config = dict(
    num_hidden_layers=10,
    hidden_size=192,
    num_attention_heads=3,
    num_key_value_heads=1,
    head_dim=64,
    intermediate_size=768,
    vocab_size=4096,
    hidden_act='swiglu',
    norm='rmsnorm',
    norm_place='pre',
    norm_eps=1e-05,
    positions='rope',
    rope_theta=10000.0,
    rope_fraction=1.0,
    qk_norm=True,
    attn_scale=0.125,
    bias='none',
    tie_word_embeddings=False,
    parallel_block=False,
    init='trunc',
    init_std_qkv=0.0422,
    init_std_o=0.0,
    init_std_up=0.0422,
    init_std_down=0.0,
    optimizer='soap_variant',
    learning_rate=0.00832,
    beta1=0.95,
    beta2=0.98,
    weight_decay=0.033,
    lr_head=0.00877,
    warmup_steps=146,
    schedule='wsd',
    decay_fraction=0.907,
    decay_shape='sqrt',
    final_lr_fraction=0.02,
    batch_tokens=131072,
    max_seq_len=1024,
    doc_mask=True,
    train_tokens=401200000,
    max_steps=3061,
    dataset='wikipedia_en',
)
Each number is 50 + 10 x the weight over its row's rms, rounded and kept within 0 to 99. Layers, rows and columns count from 0. The size before them is the row's rms in percent of the matrix's.

# layer 4 MLP up, 768x192, rms 0.186, rows 315-387, columns 0-95
101:25 51 29 70 68 54 49 53 71 42 42 50 54 60 47 42 36 46 55 59 54 47 32 39 47 71 61 31 50 54 46 28 39 45 49 43 45 61 40 44 49 57 52 52 63 31 46 45 53 56 50 61 35 41 70 59 63 39 46 77 64 47 49 59 48 61 60 31 39 50 64 58 43 46 52 53 58 37 53 63 47 55 58 51 30 44 55 49 57 69 57 45 41 55 76 44
104:48 57 47 56 35 49 52 68 49 55 48 42 34 53 55 73 44 45 48 55 44 32 49 64 46 46 41 46 49 41 44 60 36 42 55 48 49 61 42 49 48 43 60 52 57 69 49 48 41 48 38 52 49 44 57 48 47 48 58 50 29 50 53 47 39 55 59 44 42 63 55 60 45 76 59 50 52 55 55 52 44 64 27 63 50 52 56 45 42 38 44 31 50 44 35 26
092:48 43 39 55 49 46 42 40 46 48 60 53 57 56 53 60 57 46 55 45 43 42 39 46 66 47 42 38 59 50 43 57 48 30 42 68 53 45 65 49 45 44 51 30 52 70 44 55 57 62 40 52 44 52 53 39 30 38 47 56 50 63 44 47 45 38 72 67 41 48 62 53 64 52 45 60 67 58 43 34 48 53 59 66 60 58 54 64 52 38 42 44 51 35 46 47
109:49 43 61 62 42 62 55 60 61 64 68 51 31 53 66 56 48 42 55 38 62 54 54 59 46 20 39 53 45 33 65 61 64 47 61 56 36 54 46 59 50 60 44 41 62 33 51 47 40 49 66 50 43 51 39 62 52 59 44 38 26 61 42 36 65 52 51 41 40 51 38 41 59 61 65 59 56 26 51 57 55 47 31 46 39 56 58 62 54 44 45 45 56 52 57 35
091:49 56 47 50 45 46 30 43 42 50 53 40 43 55 55 53 39 56 52 45 53 39 58 53 49 48 64 53 43 54 65 58 55 47 52 52 66 50 51 67 44 50 59 64 40 62 48 44 31 37 41 47 64 48 50 37 41 58 49 41 32 47 58 54 70 50 62 74 70 45 54 57 52 33 55 37 42 54 42 70 39 53 68 58 36 43 34 52 53 80 32 41 38 59 50 72
104:49 56 53 50 44 45 58 58 56 46 60 48 45 46 48 57 60 58 37 48 38 51 40 38 33 59 71 46 67 40 52 59 53 51 38 43 52 49 50 53 50 42 54 33 60 53 61 51 33 72 47 43 41 54 46 51 53 38 46 64 54 45 62 56 49 64 43 34 68 55 54 52 51 63 67 70 60 55 34 55 46 34 45 34 64 32 59 47 26 55 46 69 61 41 53 77
092:66 66 55 44 44 22 42 55 55 37 44 52 56 50 47 49 23 61 42 36 28 53 46 51 65 41 44 56 44 47 53 57 55 52 62 49 52 38 32 53 66 59 66 41 54 26 65 52 61 37 47 46 55 47 51 65 53 62 61 46 58 60 49 56 49 63 46 53 56 57 34 66 58 49 49 54 36 54 53 62 56 45 49 34 56 47 53 54 74 50 52 57 62 45 38 63
106:47 56 41 36 47 56 48 64 61 42 58 44 42 51 49 54 45 54 35 46 61 39 69 45 50 51 54 48 58 69 73 39 55 56 42 55 54 32 45 45 55 54 74 67 68 46 44 50 50 62 52 59 42 60 24 49 51 57 56 51 49 67 38 49 47 66 59 60 50 39 45 36 58 38 40 47 52 45 44 44 44 47 39 56 43 39 51 41 59 52 53 34 73 45 39 44
100:56 60 51 66 54 31 48 64 53 64 26 49 55 44 63 51 32 58 37 37 61 27 54 36 43 35 58 62 57 58 41 46 39 55 54 56 50 40 66 43 50 56 53 40 49 54 64 41 41 45 47 45 53 64 44 66 55 56 63 53 51 64 33 35 54 61 73 53 71 51 43 63 60 41 50 66 61 35 40 39 40 43 48 52 50 35 49 60 53 51 46 60 44 40 34 69
100:50 42 27 52 46 60 36 44 63 42 44 45 52 52 40 43 66 61 33 52 38 41 88 46 71 50 47 47 65 43 35 63 53 44 50 45 31 39 55 71 55 67 51 57 63 45 63 54 62 31 47 52 60 55 43 49 40 46 61 44 69 60 44 59 46 41 39 53 61 53 46 39 63 72 49 40 66 41 40 47 60 34 34 53 41 46 69 54 65 49 54 35 39 48 56 55
104:71 37 38 48 50 46 33 30 45 35 58 66 39 50 61 43 64 52 51 51 57 55 65 64 50 52 43 57 46 58 57 60 52 39 55 67 57 46 39 46 61 55 61 44 48 62 57 61 38 53 38 58 60 34 50 34 55 49 70 50 43 44 50 58 50 52 57 36 46 55 52 54 42 22 57 60 38 54 49 59 55 53 72 19 31 39 32 49 61 53 61 40 54 35 54 50
098:39 54 47 42 44 32 49 51 38 32 54 60 36 41 44 46 45 55 42 73 34 58 40 42 41 71 54 41 38 59 46 48 37 52 56 51 56 55 37 67 64 20 54 45 49 44 43 72 62 36 44 53 46 54 49 48 52 49 28 49 48 62 41 52 53 58 65 39 36 62 66 58 45 33 20 44 41 63 59 68 52 49 52 50 66 51 56 58 53 53 33 49 44 41 52 42
093:35 53 42 47 50 56 44 60 48 67 56 41 64 50 41 54 63 59 54 53 59 26 70 41 60 60 56 59 48 50 58 45 50 52 62 53 59 56 60 54 51 37 54 48 47 63 40 57 72 28 43 62 57 57 47 54 30 44 56 66 55 40 40 34 59 42 39 62 66 64 58 45 38 60 36 46 52 51 67 44 38 52 47 55 46 55 46 54 56 36 56 36 21 59 49 46
093:76 53 62 52 57 56 66 56 47 54 42 48 63 59 42 38 31 62 50 57 37 58 28 48 45 37 44 48 38 38 71 54 33 56 63 65 60 49 47 35 66 42 34 58 55 44 53 42 46 42 55 63 72 48 41 65 46 44 63 57 47 52 40 42 52 58 47 69 60 47 35 57 52 39 40 60 36 65 48 39 45 46 63 62 60 46 52 50 35 45 59 52 54 44 39 53
090:52 56 38 46 52 58 54 60 57 64 55 70 56 48 70 49 65 55 42 24 57 47 51 67 49 52 51 50 47 50 52 72 55 53 57 45 49 58 68 55 47 42 55 39 52 46 35 54 52 39 56 52 42 11 51 47 52 52 52 63 28 34 52 55 57 49 37 46 44 38 63 46 56 46 50 48 51 58 49 43 53 54 56 47 63 41 50 55 48 30 39 35 49 64 36 56
099:32 36 59 40 50 34 59 51 49 56 37 42 67 40 48 69 40 49 36 57 51 47 59 48 44 62 59 55 61 51 57 52 35 63 57 20 40 48 63 41 41 54 44 37 58 57 50 50 34 47 47 56 55 47 56 38 63 43 52 36 52 48 61 28 62 58 51 62 56 46 56 57 45 74 59 50 42 59 48 54 44 52 61 51 36 31 47 65 56 42 49 44 62 51 45 39
098:43 34 64 36 53 60 62 33 62 54 41 60 46 50 60 29 40 67 46 44 51 55 60 48 44 29 41 45 40 66 68 42 57 34 56 40 45 43 46 38 59 43 65 57 30 51 39 57 52 48 45 46 53 52 69 44 58 54 27 49 53 49 54 62 55 47 31 52 50 39 59 49 42 52 51 49 39 59 47 47 55 49 43 37 45 53 54 33 52 49 47 54 51 50 51 51
097:51 48 49 42 66 70 40 50 41 38 46 54 55 41 58 64 46 45 60 68 49 37 38 53 52 72 63 53 36 41 49 41 46 49 37 51 83 67 44 57 65 56 50 54 58 49 30 43 47 64 40 45 42 37 43 51 40 54 45 58 56 60 46 32 46 56 50 56 55 41 48 41 39 83 41 54 50 58 55 49 54 48 50 56 58 47 46 54 52 43 61 56 72 46 57 64
093:45 51 49 52 33 58 46 54 59 57 66 40 70 26 46 53 58 64 49 72 47 53 41 49 49 54 48 43 41 56 50 60 43 50 64 47 57 54 62 43 47 57 47 48 40 45 47 49 74 49 53 47 45 51 51 55 46 30 77 54 40 60 44 47 35 54 68 49 56 57 75 59 56 75 50 39 59 49 64 50 68 61 62 51 39 44 37 56 54 47 50 73 43 42 51 40
096:40 46 50 48 47 45 71 58 58 55 48 48 45 54 39 43 38 23 53 66 52 53 61 49 46 43 58 40 43 55 49 59 46 52 40 50 72 59 50 47 55 48 73 52 69 49 64 48 58 48 53 51 61 50 62 60 40 45 63 51 48 66 70 62 61 61 57 59 59 47 47 47 59 49 40 39 44 55 52 63 35 64 28 66 53 39 53 60 58 52 59 48 46 28 49 60
106:51 58 40 51 38 57 54 42 28 48 41 29 49 65 55 52 41 40 43 58 49 39 45 53 57 33 48 51 61 53 40 50 49 56 38 62 39 53 52 53 46 50 40 45 66 43 63 50 53 39 38 36 59 42 47 42 43 62 59 55 42 47 51 57 42 30 60 49 56 55 60 55 38 69 46 46 61 37 50 60 64 33 39 55 47 41 48 64 54 39 75 65 43 51 49 64
098:64 51 44 57 44 41 43 59 69 57 64 35 49 66 52 61 62 70 63 46 50 54 44 54 35 44 65 57 63 47 56 58 41 42 42 57 68 52 51 36 41 69 62 49 42 64 60 49 44 50 58 46 36 49 47 50 50 61 64 36 56 72 46 47 63 52 65 56 41 41 54 51 48 29 59 35 28 53 42 50 41 59 32 48 59 55 51 58 57 56 51 37 61 41 53 42
093:45 42 54 39 58 41 45 43 59 58 32 54 34 39 51 50 55 49 35 60 69 35 53 35 61 39 49 53 60 60 65 52 52 50 51 43 35 53 64 55 48 59 56 36 68 40 53 33 50 29 69 47 54 49 50 55 35 57 40 55 54 66 51 51 57 63 48 55 49 51 51 51 44 55 74 52 60 52 48 38 47 37 47 50 61 36 69 46 34 49 60 49 55 49 33 70
104:48 48 64 29 39 62 51 46 70 30 42 51 39 55 65 41 47 39 69 44 60 53 53 52 46 52 50 44 40 50 49 50 37 37 56 44 61 40 55 54 54 46 56 46 65 43 73 56 55 60 47 52 62 43 54 43 66 39 49 58 56 46 60 66 56 22 36 55 39 38 45 46 71 28 43 31 46 56 48 52 49 61 41 37 42 29 56 45 56 56 45 53 39 65 57 60
105:57 65 58 59 57 47 49 52 50 62 71 40 56 54 37 62 59 44 44 48 55 45 26 59 51 64 59 64 42 57 53 58 39 51 66 63 28 47 55 42 47 62 50 39 68 51 51 32 40 51 57 53 48 58 55 45 60 47 52 51 49 51 64 30 42 47 56 70 39 34 38 54 47 46 42 45 62 45 44 47 51 35 70 48 47 45 49 55 65 45 67 41 44 58 55 53
102:50 52 59 67 59 53 67 33 47 51 58 48 54 47 36 40 39 59 73 44 45 60 54 48 55 55 51 66 57 48 50 51 48 51 50 51 41 52 52 36 62 41 62 41 55 48 35 41 49 40 20 49 50 37 54 51 49 59 67 72 35 43 65 50 56 55 46 41 49 55 43 71 37 38 43 59 57 43 43 42 65 72 55 67 59 54 45 62 68 41 60 29 60 49 51 42
102:54 43 61 35 48 36 52 49 25 58 56 49 35 60 45 50 48 61 44 47 58 41 40 39 42 48 57 46 38 55 36 53 47 36 47 60 54 63 58 65 34 62 41 58 46 66 52 48 58 36 47 34 73 48 58 34 42 48 20 37 52 53 59 53 56 41 43 52 53 51 62 45 56 55 59 46 50 42 42 64 32 36 59 48 62 48 54 44 34 65 48 37 62 48 52 63
096:56 41 57 37 66 61 63 52 45 41 53 54 50 35 53 55 48 34 52 36 61 55 52 63 54 49 47 59 50 43 71 58 37 45 48 59 52 63 39 53 56 40 40 42 69 50 52 57 48 39 38 53 46 51 60 45 40 46 59 45 61 33 42 59 62 46 50 55 50 62 52 55 44 52 36 68 39 54 56 50 49 62 61 54 26 39 37 37 52 55 38 39 48 54 49 71
104:43 51 45 72 25 49 60 47 47 62 53 57 33 47 45 48 32 63 58 64 58 40 51 49 73 55 28 38 42 57 54 59 55 50 67 52 55 49 30 61 48 37 60 35 70 53 43 57 25 50 50 58 59 46 51 41 52 45 58 38 32 48 68 62 72 55 35 53 43 50 51 48 67 53 30 52 49 54 59 67 58 38 39 41 31 56 67 48 55 55 49 54 57 53 55 40
112:41 54 58 60 62 50 49 34 57 44 58 63 55 60 33 59 51 51 59 48 64 50 54 56 59 56 39 66 58 46 33 63 45 47 41 60 56 51 50 55 56 49 47 53 48 43 58 48 53 60 44 40 49 50 51 53 30 36 56 58 38 48 40 38 41 61 42 50 62 55 53 51 62 51 41 48 44 54 52 47 48 36 59 44 56 48 40 59 33 35 30 54 51 59 33 47
108:55 59 57 60 46 47 64 60 47 60 59 59 45 46 40 53 52 70 38 63 44 47 61 43 54 39 59 29 65 54 40 38 59 59 48 47 46 61 55 36 62 58 48 46 67 59 42 64 45 43 56 54 68 53 49 58 52 42 44 46 63 41 51 46 65 63 51 42 17 36 41 59 38 57 69 46 38 56 49 50 59 62 74 44 55 45 53 45 43 36 47 53 33 40 62 57
101:55 58 59 58 65 62 47 46 35 57 59 76 46 56 41 67 46 58 39 34 53 25 45 53 62 44 61 47 55 56 43 50 53 47 44 26 47 71 49 48 60 49 46 41 45 48 56 60 62 54 51 52 38 51 29 34 37 51 66 67 59 57 46 51 29 50 50 53 59 57 70 60 45 32 51 47 57 46 39 49 48 42 37 31 30 62 43 51 50 62 53 49 48 40 47 46
094:45 56 54 48 49 55 56 71 57 46 46 54 56 36 49 55 54 67 44 55 60 19 55 56 54 40 65 58 52 54 44 44 45 61 31 60 23 58 38 48 42 56 49 42 24 55 56 57 64 66 52 47 41 51 45 54 30 40 42 48 54 53 51 31 37 43 38 73 47 45 53 59 55 46 37 42 54 45 33 53 49 51 47 62 46 52 36 45 68 39 54 59 50 39 42 51
101:39 30 54 54 43 56 43 59 47 58 40 50 52 50 37 73 51 48 44 59 47 56 54 44 27 34 43 57 30 53 40 50 35 39 77 60 46 83 44 40 52 63 42 47 59 48 29 68 37 62 64 35 54 57 55 53 46 75 53 52 43 34 43 59 39 68 38 36 66 45 54 59 56 41 51 59 51 63 61 63 49 41 23 38 49 50 60 51 49 46 46 59 54 57 46 47
096:40 36 30 53 52 39 52 70 48 35 52 35 41 70 52 54 39 48 68 59 52 45 63 49 53 69 34 66 46 56 42 68 43 45 41 52 47 49 74 61 36 45 50 42 46 50 56 82 67 43 47 35 52 39 54 41 40 58 33 38 57 70 48 41 56 58 83 56 47 57 35 50 43 49 41 56 50 47 72 33 67 50 48 53 46 46 55 50 45 57 66 45 54 54 54 61
108:65 46 61 58 36 54 65 48 44 55 37 52 47 62 32 73 56 38 41 18 65 61 47 54 49 44 59 56 44 54 49 46 39 39 49 24 55 67 51 31 50 30 57 63 43 44 38 55 43 67 50 57 45 63 38 42 40 49 46 53 52 49 30 40 54 40 35 50 58 35 57 54 47 44 36 55 60 64 52 40 44 55 55 68 46 54 53 45 53 42 47 54 51 65 50 34
123:67 38 51 43 47 74 48 49 55 47 49 49 47 60 54 52 53 46 51 41 50 45 60 56 62 43 51 62 39 45 33 38 55 63 35 52 33 67 48 51 55 56 55 53 42 52 62 56 54 45 54 46 35 48 46 51 55 50 58 42 30 54 63 45 47 38 59 38 57 43 34 63 50 59 61 54 40 43 49 50 33 38 58 39 66 45 37 55 39 70 47 36 46 41 57 30
098:63 57 39 55 42 46 51 47 55 43 50 53 63 40 54 35 39 52 52 56 59 36 35 39 69 48 66 45 58 46 24 62 48 34 57 52 57 58 41 44 42 58 51 37 48 51 50 48 34 58 48 64 57 40 65 50 48 51 54 51 43 55 54 48 60 58 55 52 51 46 55 70 45 50 35 57 54 53 37 58 73 49 49 35 52 54 32 62 47 34 47 33 42 66 56 52
090:30 49 61 38 42 68 47 49 38 41 56 49 47 69 55 41 59 65 55 47 48 48 66 42 49 54 50 67 40 69 51 45 46 44 62 44 58 45 50 62 45 50 41 47 40 52 57 52 59 43 30 33 53 68 38 51 57 46 43 50 59 53 59 52 50 54 56 39 49 57 56 57 67 45 65 47 47 59 52 24 58 61 50 52 56 43 47 53 24 39 48 46 33 56 46 64
111:46 50 50 55 42 59 47 44 52 51 68 44 61 51 16 57 50 57 44 44 68 49 55 23 40 65 50 67 56 46 40 51 63 59 46 63 56 50 37 59 38 53 36 65 54 46 37 48 48 59 72 57 44 46 60 23 63 41 54 34 36 57 57 44 38 49 41 46 47 61 57 45 49 51 31 58 62 47 57 63 60 53 59 47 52 39 56 61 42 40 60 42 46 49 61 56
101:55 59 63 40 51 47 79 58 45 51 39 33 53 56 47 49 46 56 56 40 59 42 50 65 56 48 52 48 47 45 50 67 37 62 40 59 48 50 45 58 27 39 70 55 65 49 62 45 67 38 48 77 56 51 51 57 48 52 35 52 56 42 59 63 51 69 59 43 59 48 67 60 57 50 33 51 48 43 43 56 32 21 65 57 66 57 34 46 45 61 43 51 36 49 50 47
097:64 45 39 48 49 45 58 43 53 46 51 58 45 52 49 62 50 62 26 52 33 41 31 50 58 44 50 43 55 47 48 37 47 48 41 47 46 57 63 47 32 46 49 38 51 49 49 58 48 57 44 59 49 30 50 46 21 55 63 43 49 49 28 32 45 57 46 45 40 39 62 45 50 40 37 51 48 37 44 50 55 62 64 47 51 53 42 45 50 66 49 56 50 39 55 29
106:62 37 48 57 42 50 53 48 70 52 53 45 62 42 40 51 48 50 70 47 60 52 56 34 64 57 46 48 59 56 51 50 47 46 49 50 67 70 28 49 50 64 45 41 54 49 26 42 49 53 40 57 51 47 56 58 56 61 44 38 63 42 51 35 57 68 47 49 44 53 46 65 53 48 41 50 42 57 59 44 49 45 56 36 80 41 63 45 55 65 56 59 35 64 72 49
113:48 34 41 58 53 41 67 47 44 60 55 43 59 52 58 37 29 52 59 61 33 43 69 42 42 37 37 45 61 60 51 53 60 32 45 47 66 48 65 42 38 65 51 54 35 55 52 49 37 55 48 65 65 55 57 61 49 55 58 42 59 51 31 51 49 66 54 63 46 61 43 41 50 52 47 66 39 26 38 55 49 67 51 40 43 36 63 73 54 53 59 52 58 56 33 53
098:45 62 41 75 36 35 56 23 56 41 59 48 51 51 45 54 47 42 42 63 65 67 56 44 55 52 54 39 55 45 49 57 27 52 31 40 40 50 51 50 46 66 42 35 58 36 38 41 63 48 36 44 44 51 49 58 45 49 45 52 39 69 56 63 49 40 57 52 39 63 36 66 44 52 49 53 51 54 54 43 43 54 65 48 57 34 50 45 53 51 52 64 48 60 49 57
103:51 54 34 69 55 53 53 71 41 48 38 61 51 52 41 61 43 41 55 61 67 70 63 40 65 47 51 37 64 37 48 49 45 44 55 34 35 52 42 57 57 39 40 53 37 52 48 51 49 45 45 38 36 42 42 34 48 34 51 44 49 60 58 73 60 50 49 51 54 35 54 52 43 53 53 38 54 50 44 54 44 65 59 39 32 46 48 65 50 67 59 45 38 65 40 52
101:48 48 37 52 39 33 47 57 54 54 31 44 55 49 58 58 47 47 56 51 26 51 44 59 58 46 41 54 71 50 66 55 18 54 52 50 58 42 37 52 43 58 53 83 47 48 52 48 39 62 45 63 48 40 60 48 62 46 63 59 55 38 58 42 32 43 54 52 40 54 63 47 50 64 52 48 48 56 72 35 55 40 52 54 46 57 31 38 30 52 42 43 43 60 44 53
101:54 34 45 50 50 46 44 45 46 52 68 45 28 66 76 42 53 50 61 51 54 43 56 53 42 49 35 42 46 44 56 37 51 53 49 63 53 65 54 51 69 51 40 37 53 43 50 56 77 50 62 56 54 44 62 62 41 58 34 49 60 48 51 58 64 45 51 55 35 49 47 60 34 37 46 51 50 51 58 47 57 67 67 52 55 28 52 56 54 43 61 51 59 56 34 67
092:53 43 34 52 44 37 44 66 40 55 68 42 51 58 42 47 44 43 42 53 31 44 48 56 64 53 46 54 54 39 50 47 47 32 42 54 40 53 45 60 39 42 60 70 36 39 47 51 47 62 44 43 42 51 47 56 31 66 47 51 47 61 54 50 53 49 56 58 54 26 61 47 31 47 62 58 60 55 47 69 64 42 72 54 43 65 51 50 54 65 58 46 57 27 51 77
110:39 59 41 49 65 40 64 38 53 38 39 47 48 42 52 58 60 43 43 58 49 55 55 68 50 69 28 45 60 62 44 40 52 51 53 63 56 41 47 32 53 41 45 49 52 48 55 58 61 44 54 30 45 51 49 59 56 40 51 54 49 55 29 53 35 47 68 71 38 28 66 39 42 57 44 59 62 54 53 39 34 50 39 58 41 33 38 60 52 64 48 51 60 57 70 48
104:53 38 45 39 36 47 44 37 43 55 52 38 65 37 41 45 65 51 46 54 67 41 59 52 52 52 53 60 39 50 54 51 32 54 76 76 51 47 54 57 49 69 39 34 60 50 59 45 50 41 40 42 59 45 50 44 39 55 59 48 38 50 41 55 61 32 72 55 48 25 46 42 44 46 66 35 59 50 44 64 37 44 62 43 51 56 47 49 42 43 75 46 61 49 63 45
098:40 36 37 70 51 61 44 54 28 62 33 62 42 65 50 49 41 54 45 50 64 38 49 49 49 62 73 65 49 41 49 38 62 49 56 52 46 49 39 77 45 38 66 65 44 40 63 56 55 51 46 49 32 52 68 53 44 56 52 60 62 56 46 50 57 54 57 54 44 69 54 59 62 50 57 48 60 44 49 69 60 33 44 53 27 51 45 58 41 44 50 49 30 42 42 42
106:53 28 43 59 41 51 40 67 50 33 60 48 49 48 39 61 45 59 51 36 54 48 52 42 63 50 43 59 43 39 60 56 40 57 43 37 49 57 61 45 54 62 52 51 50 57 61 45 47 49 57 55 45 47 46 46 56 45 42 56 64 48 42 58 50 64 30 55 58 57 61 43 38 65 55 50 49 57 37 41 59 48 51 43 36 45 50 28 48 40 37 59 43 45 63 54
087:48 52 65 50 34 39 48 33 47 36 41 41 64 51 55 60 61 54 56 44 51 51 53 37 52 42 46 62 33 64 55 54 55 52 43 55 42 46 49 46 56 47 55 43 55 50 56 60 48 71 38 66 42 59 48 50 46 35 51 58 45 42 52 66 61 54 42 66 45 66 49 63 56 40 58 47 37 43 42 57 56 34 35 48 45 44 50 63 42 53 69 46 53 53 49 48
108:43 35 33 47 50 52 58 47 50 47 51 60 50 49 51 43 58 34 42 49 45 44 39 58 80 61 43 63 46 53 53 55 40 54 53 53 59 32 41 40 44 55 47 38 39 62 48 47 57 44 37 42 65 52 47 47 31 52 54 67 49 28 44 36 39 48 58 56 40 50 54 62 37 51 51 41 44 44 59 47 51 64 46 55 52 26 42 38 45 53 58 41 60 44 64 73
101:32 48 49 57 56 52 51 71 60 51 30 66 35 40 69 39 56 42 70 45 49 36 50 53 51 60 47 45 47 52 59 49 41 47 62 54 60 39 47 63 53 46 68 47 39 58 47 34 59 40 33 57 50 47 46 46 44 54 55 41 48 70 46 45 48 63 60 46 59 36 52 37 48 47 49 65 61 42 38 52 39 36 67 40 58 40 49 42 49 52 64 43 56 59 49 55
106:55 46 57 57 69 63 53 52 54 58 60 17 44 38 47 57 36 52 71 51 59 52 31 46 48 49 67 77 47 49 43 52 56 49 52 61 47 63 26 68 53 69 49 50 39 55 49 45 48 61 61 49 51 55 49 58 57 26 33 41 44 38 50 58 42 51 41 56 48 48 39 52 56 62 38 50 60 60 37 44 66 55 41 57 41 63 56 46 35 52 65 43 49 42 53 54
092:48 43 49 36 62 54 59 51 61 48 36 52 51 48 44 37 61 61 59 54 48 53 45 52 46 70 44 51 64 52 48 45 56 50 43 56 65 55 59 70 45 40 39 42 63 67 46 43 56 44 30 52 54 29 45 51 61 49 36 54 54 30 53 37 31 33 46 35 37 50 64 49 38 49 57 56 70 52 49 45 50 49 53 84 49 61 38 50 43 57 41 62 42 47 56 50
094:33 50 18 59 38 49 53 44 39 61 69 60 37 63 50 42 53 49 51 33 45 51 36 48 44 51 59 59 54 36 39 33 50 46 46 38 49 37 44 54 30 44 53 56 49 60 45 51 32 68 57 36 42 40 56 37 48 53 53 54 59 29 35 62 48 57 27 58 58 53 49 61 48 44 39 50 63 65 59 67 47 48 54 43 45 45 70 46 36 55 44 38 57 36 64 47
110:52 42 36 52 57 43 60 50 47 47 46 56 34 67 37 36 35 34 39 58 37 55 65 47 63 51 43 45 52 55 55 51 38 48 69 62 67 37 51 42 32 37 38 41 48 35 49 63 52 49 58 47 47 40 47 37 59 50 49 46 39 46 41 63 54 28 49 51 52 45 62 58 38 58 46 41 68 55 65 57 41 56 33 49 37 53 47 46 69 61 66 51 54 36 42 65
099:48 53 60 53 48 56 62 54 45 54 71 62 45 60 51 46 62 35 54 48 48 52 43 48 46 34 60 50 50 30 52 37 61 59 54 36 52 50 52 62 43 51 47 53 49 41 43 61 51 25 52 45 50 54 52 54 37 47 57 65 72 64 62 51 68 50 53 37 73 68 69 52 60 34 50 47 58 41 52 37 44 55 73 51 65 52 57 37 37 43 61 38 48 48 50 60
106:46 48 48 53 55 62 65 29 54 62 58 57 53 47 68 32 56 39 45 61 60 52 53 44 50 61 54 61 32 65 54 50 30 39 54 44 57 46 42 45 46 55 40 51 51 68 40 43 40 45 55 55 47 52 50 38 55 29 59 31 48 48 30 20 60 40 42 52 48 35 38 44 48 36 44 43 45 66 30 64 51 27 33 56 53 48 45 57 35 57 52 55 56 63 58 49
094:45 43 54 45 57 60 50 59 42 58 78 64 54 45 66 52 36 48 44 54 47 60 54 62 54 54 57 27 56 38 38 33 59 62 36 68 44 70 64 32 47 47 61 49 50 59 60 31 55 41 52 47 46 50 50 63 71 61 44 65 44 52 46 67 50 52 48 67 49 46 45 52 51 69 61 59 45 36 52 51 43 51 62 50 31 35 59 49 43 58 44 43 53 42 60 50
100:44 53 51 62 31 50 52 62 44 64 40 47 58 41 50 54 42 62 40 31 32 55 60 56 61 82 32 46 67 50 51 43 50 60 42 43 56 57 47 32 78 54 69 64 51 37 57 48 61 41 52 56 48 48 36 54 55 54 55 51 55 58 67 42 55 51 38 51 27 44 54 49 37 47 79 32 50 58 63 46 27 53 51 56 61 43 43 42 63 49 34 38 46 43 43 45
089:70 47 37 31 51 45 42 60 48 53 50 54 66 52 48 57 37 58 47 59 41 53 47 68 53 35 60 47 49 70 57 39 28 38 68 50 43 42 43 47 64 38 29 49 65 56 55 53 58 41 47 61 47 42 61 74 45 51 51 30 52 40 28 61 48 35 61 51 58 67 35 62 56 42 50 29 59 49 39 47 50 48 50 48 39 62 57 57 51 39 49 50 47 46 46 51
100:58 30 52 55 48 36 35 36 32 49 54 70 53 48 18 36 34 42 61 58 45 67 58 49 59 55 67 45 41 60 46 41 51 57 41 52 58 61 54 49 37 46 43 60 51 37 58 46 50 64 57 31 42 51 28 44 49 41 40 47 36 47 54 44 67 46 59 64 49 36 51 46 54 48 51 51 36 76 48 43 59 53 45 48 60 41 49 57 51 55 67 46 57 43 53 54
104:36 52 49 56 48 51 29 48 62 55 47 55 60 64 48 61 42 35 62 52 51 42 64 54 21 40 61 47 69 48 56 40 59 53 44 43 54 46 65 52 58 53 66 45 33 50 51 56 50 53 50 59 66 59 44 36 64 48 28 44 58 51 39 37 53 49 47 22 40 54 39 52 47 52 57 43 43 42 52 28 57 50 57 58 41 61 37 44 47 68 44 58 37 50 75 46
098:58 48 35 54 42 54 47 56 67 39 51 47 51 61 39 73 34 56 46 49 56 65 40 59 44 54 40 53 61 34 40 52 57 36 47 75 39 64 44 51 52 53 53 46 40 49 61 54 47 46 40 36 41 44 43 45 53 56 49 45 40 45 28 48 50 56 58 54 48 56 61 53 45 53 64 54 53 45 38 58 53 62 54 41 65 34 61 65 58 59 45 55 46 41 39 52
102:32 47 47 40 39 45 59 65 36 42 56 43 48 48 39 49 60 53 70 46 32 42 41 50 66 57 52 48 61 51 63 48 52 41 42 57 50 58 42 39 70 43 54 52 30 63 46 45 50 65 56 63 43 42 33 41 44 47 37 53 39 59 50 53 49 56 46 53 66 56 62 53 50 53 31 65 54 60 18 52 44 54 50 52 51 52 53 44 68 56 60 61 53 36 64 40
097:53 53 52 42 61 44 60 56 51 55 38 37 43 36 46 60 39 47 43 41 27 60 49 43 30 51 42 27 35 45 55 31 52 45 47 48 54 50 57 48 38 41 30 41 49 50 56 38 42 54 52 50 43 54 59 59 43 58 48 37 42 45 59 49 53 55 45 29 49 50 43 44 59 49 42 64 31 57 49 55 41 49 62 45 48 40 46 43 39 76 34 63 53 39 63 51
094:60 39 48 40 52 31 51 56 42 48 54 44 45 47 47 30 45 40 62 67 62 38 45 58 52 55 41 61 42 33 41 43 31 45 51 49 55 45 62 58 36 75 42 35 48 62 73 41 49 58 51 55 42 46 25 39 55 61 46 72 38 41 56 49 40 44 55 48 32 68 42 57 65 46 53 54 53 49 61 40 44 40 53 44 46 39 68 41 53 61 39 57 41 37 55 31
107:56 51 74 48 56 37 54 73 40 51 54 53 44 59 60 76 71 64 39 33 51 42 54 48 37 49 44 51 46 36 54 44 67 53 35 50 53 54 42 45 47 49 53 48 32 37 51 35 51 43 52 52 51 53 57 42 52 45 68 55 55 34 55 48 50 56 50 60 52 46 73 42 46 61 48 58 50 64 40 33 46 51 63 44 45 54 50 44 32 55 62 63 37 51 64 40
095:43 34 34 22 67 58 48 46 61 57 41 49 52 44 48 32 60 54 26 56 53 52 47 48 58 41 35 43 45 47 54 45 28 44 45 53 43 60 24 48 52 40 47 46 53 51 51 44 56 52 60 50 54 27 61 52 55 42 54 53 51 55 44 42 39 45 47 65 44 29 53 53 52 51 43 35 50 59 39 47 66 60 49 35 56 41 76 59 47 55 58 37 54 52 58 60